Weights of a small GPT-style language model, trained from scratch on English Wikipedia.
Size: MLP 1024 tanh GELU, 10.7M parameters.
Training: a variant of SOAP for these matrices, 179M tokens, 2726 steps.
Each number is 128 + 32 x the weight over its row's rms, rounded and kept within 0 to 255. Layers, rows and columns count from 0. The size above them is the row's rms in percent of the matrix's.

# layer 5 MLP down (transposed), 1024x256, rms 0.0766, rows 96-106, columns 64-127
size [101 106 101  91  95 102 100 104 101  97  81]
[[108 125 186 135 138 117 156 110 155 168 123 170 136 130  73 104 125 144 136 115 107 112 157 120 136 101 144 106 125  79 120 159  87 170 145  91 143 172 148 178  96  99 160 165 116 120 116 149 116 114 131 150 106 133 170 143 148 100 136 159 133 182  66  67]
 [144  99 238  88 146  62 134 168 133 129  81 106 100 132  74 155  85  56  82 120  84  87 113 131 121 135  93 103 129  99  99 141 141 156 147  98 124 158 118 107 118  94 146 116 179 162  93 159 165 139 125 141 118 150 183 117 127  74 102  91  94 141 107 229]
 [168  92 158  88 181 102 126 129 127 130  92 185 164 169 138 126 115 151 109 171 117  96 128 128 115  72 129  83 154 115 100 168 176 119 105 144 102 118 160  87 119 204 164 172 131  94  59 137 143  96 105 108  93 180 127 122 158 152 135 160  49 138 110 151]
 [129 123 116 124 137  90 140 125 192 119 147 154 171 108 105 129 117 153 114 145 140 145 126 117 110 145 130 131  95  73 147  97  95 157 136 141 123 158 139 128 107 159 200 135  83 107 160 125 143 109 119 111 117 138 143  60 189 172 105 141 108 143 113 135]
 [138 109 118 152 102 117  82 136 190 158 115 164 155 114 127 147 110 162 141 165 127  20 110 111 129 147  56  95  88 126 152 209  76 165  99 119 164 154 124 117 147 145  91 173 106 128 123 109 166 160 117 116 121 121 132 165 161 172  97 116  82 140  78 130]
 [179 118 122 135 227 102 120 112 130 122 172 102 135 108 161 133 132 148 138 117  80 148  64  77 164 111 176 133 131 103 142 140 112 162 185 148 197 146 142 160  73 151 146 164 161 146 143 119 130  90  94 196 156 171 136 159 147 159 112 158 158 190 103  99]
 [101 103 117 173 115  81 177  80  95 135 121  57 178 116 117 109 113 192 138 115 103 157 123 166 120  70 138 146 123 129 129 142 131  80  90 143 138 142 132 147 134 102 169  84  36 141  95 106 134  54 105 111 127 200 124 111  97 162  93 166 134 140 129  85]
 [116 155 118 138 119  52  99 151 207 148 147 106  91  37 133 157 124 163 140 136 140 121 153 151  96 103 144  86 127 149  71 105 124 126 165 154 143 227 130  98 174 116 132 111 174 128  93 106 110 127 130 149 150  98  83 115  88  79 121 102 107 136 102 122]
 [100 143 115 122 123 173 108  81 165  91 133 150 168 153  73 107 170 204 106 104 128 139 110 112  82 146 156 113  68 130 158  99 150 120  98 122 122  87 147 148 138 155 141 198 134  79 126 114 133 158 109 184 145  91 121 107  59 129 138 113 114 113 109 104]
 [115 120  99 110 143 128 115 152 114 157 130 135 152 102 149 118 142 120 122  84  34 215 150 125 104 138 135  94 152 120  97  78 159 156 123 154 132 158 161 105 166  96 101 103  79 129 109 105 103 142 132 155 139 176 135  95 124 116  98 134 151 101 147 122]
 [136 118 151 107 119 141 212 126 101 113 178 113  94 119  90 164 157 139 162 147 141 136 117 108 143 165 128 137  80 152  82 166  47 142  78 119  48  96 152  85 158 152 130 104 112 137 101 153 142  82  98 108 124 183  93 155 104 111 205 120  27 145 136 143]]
# layer 5 MLP up, 1024x256, rms 0.0927, rows 97-106, columns 64-127
size [101  95 101  89  98 102 104 102  97  91]
[[ 94 165  84 155 146 201 151  95 135 149 185 150 116 145 140 105 123 140 155 130 147  84 140 108 129  52 150 150  89  96 162 126  89 149 172 163 136 107 188 136 127 118 134 131 145 129 127 109  94  98  41  91 121 176 154 134 105 184 139 182 139  76  92 127]
 [109 154 138 186  60 105 151 122 125 153 136 111  89 120 139 136  97 139 144 147 149 137 127 142  67 104 178 127 120 137 121 123 111 115  71 117 153 150 182 120 143  90 154 118 134 107 176  92 111 131 160 133  67  64 218 164 155 105  60 132 176 133 124 124]
 [100  81  90 102  97  91 150 110 141 121 156 129 129 118 149 154 124 138 105 149 156 149 144 129 146  80 102 150 116 107 123  57 196 127 109 189 175 167 130 113 155  97 155 136 126 133 126  89  78 112 135 152 145 142  55 171  90 143 100 153 210 127 104 108]
 [130 131 145  94 102  94 132 144 138  78 103  60  79 164  80 119 106 164  51 188 138 118 183 139  72 137 176 180 119 108 136 149 117  79 148 153 121  82 199  91  78 161 136 127  71  94 139 138  98  92 101 106 135  93 148 129 105 119 117 118 129 139 173 125]
 [125 142 163 116 172 105 152 122 146 167  67 169 174 106 161 183  92 106 177 136 135 121  21 156 135 114 105 129 140  85 117 144 137 135 164 131 121 207 137 105 110 117 173 118 128 114 122  88 174 107 176 167 133 145  66  80  85 168 153  94 202 114  72 127]
 [181 112 112 175  92 152 154  89 175 121 112 116 191 150 158  96 122 134 161 122 120 107 161 104 183  96 168 145 134 132 160 139 114 171 143 136 141  92  78 146  90 134 130 144 188 122 115  78 105 138 122 103 118 206  93 121 124 113 146 130 139 144 116 132]
 [183 136 219 161  23 123  89 119 107 214 177 194 108 101 155 133 168  99 111 119 110 104 100  89 140 142 133 124 194 142 113  91 106 131  95  94 143 109 127 122 115  86 180  68  93 101 107 127 161  81 114 136 138 105 116 134 195 142 113 108 100 132 103 154]
 [142 131 105 152  80 160 103 126 138  82 129 111  86 116 180 105 105 116 106 108 203 141 109 179 109 165 121 195 141 128  82 118 127 104 121 152 132  89 145 134 167 193 163  81 147 110  97 152 145 137 140 131 118  85 114 137 120 134 105 110  99 139  91 165]
 [121 159 170 117 147 101 122  89 154 108 121 112 112 126  99  84 144 158  86 167 146 103 129  65 136  97 103 149 173 111 142  51  82 160 147  93 106 126 155 123 164 145 146 149 195  92 119 120 147 113 114  94 157 103 127 123 165 104 156 114 132 100 130 115]
 [ 97 155  67 128 151 116 159 161 182  41 124  92 172 179 151  61 134 148 127 110 100 121 190 109 166 155 148 121 125 138 119 109 168 109 163 117 104 131 112 153 116 141 116  64 126 187 144 134 144 185 146 141 119 165 117 102 150 136  82 145 167 125 127 167]]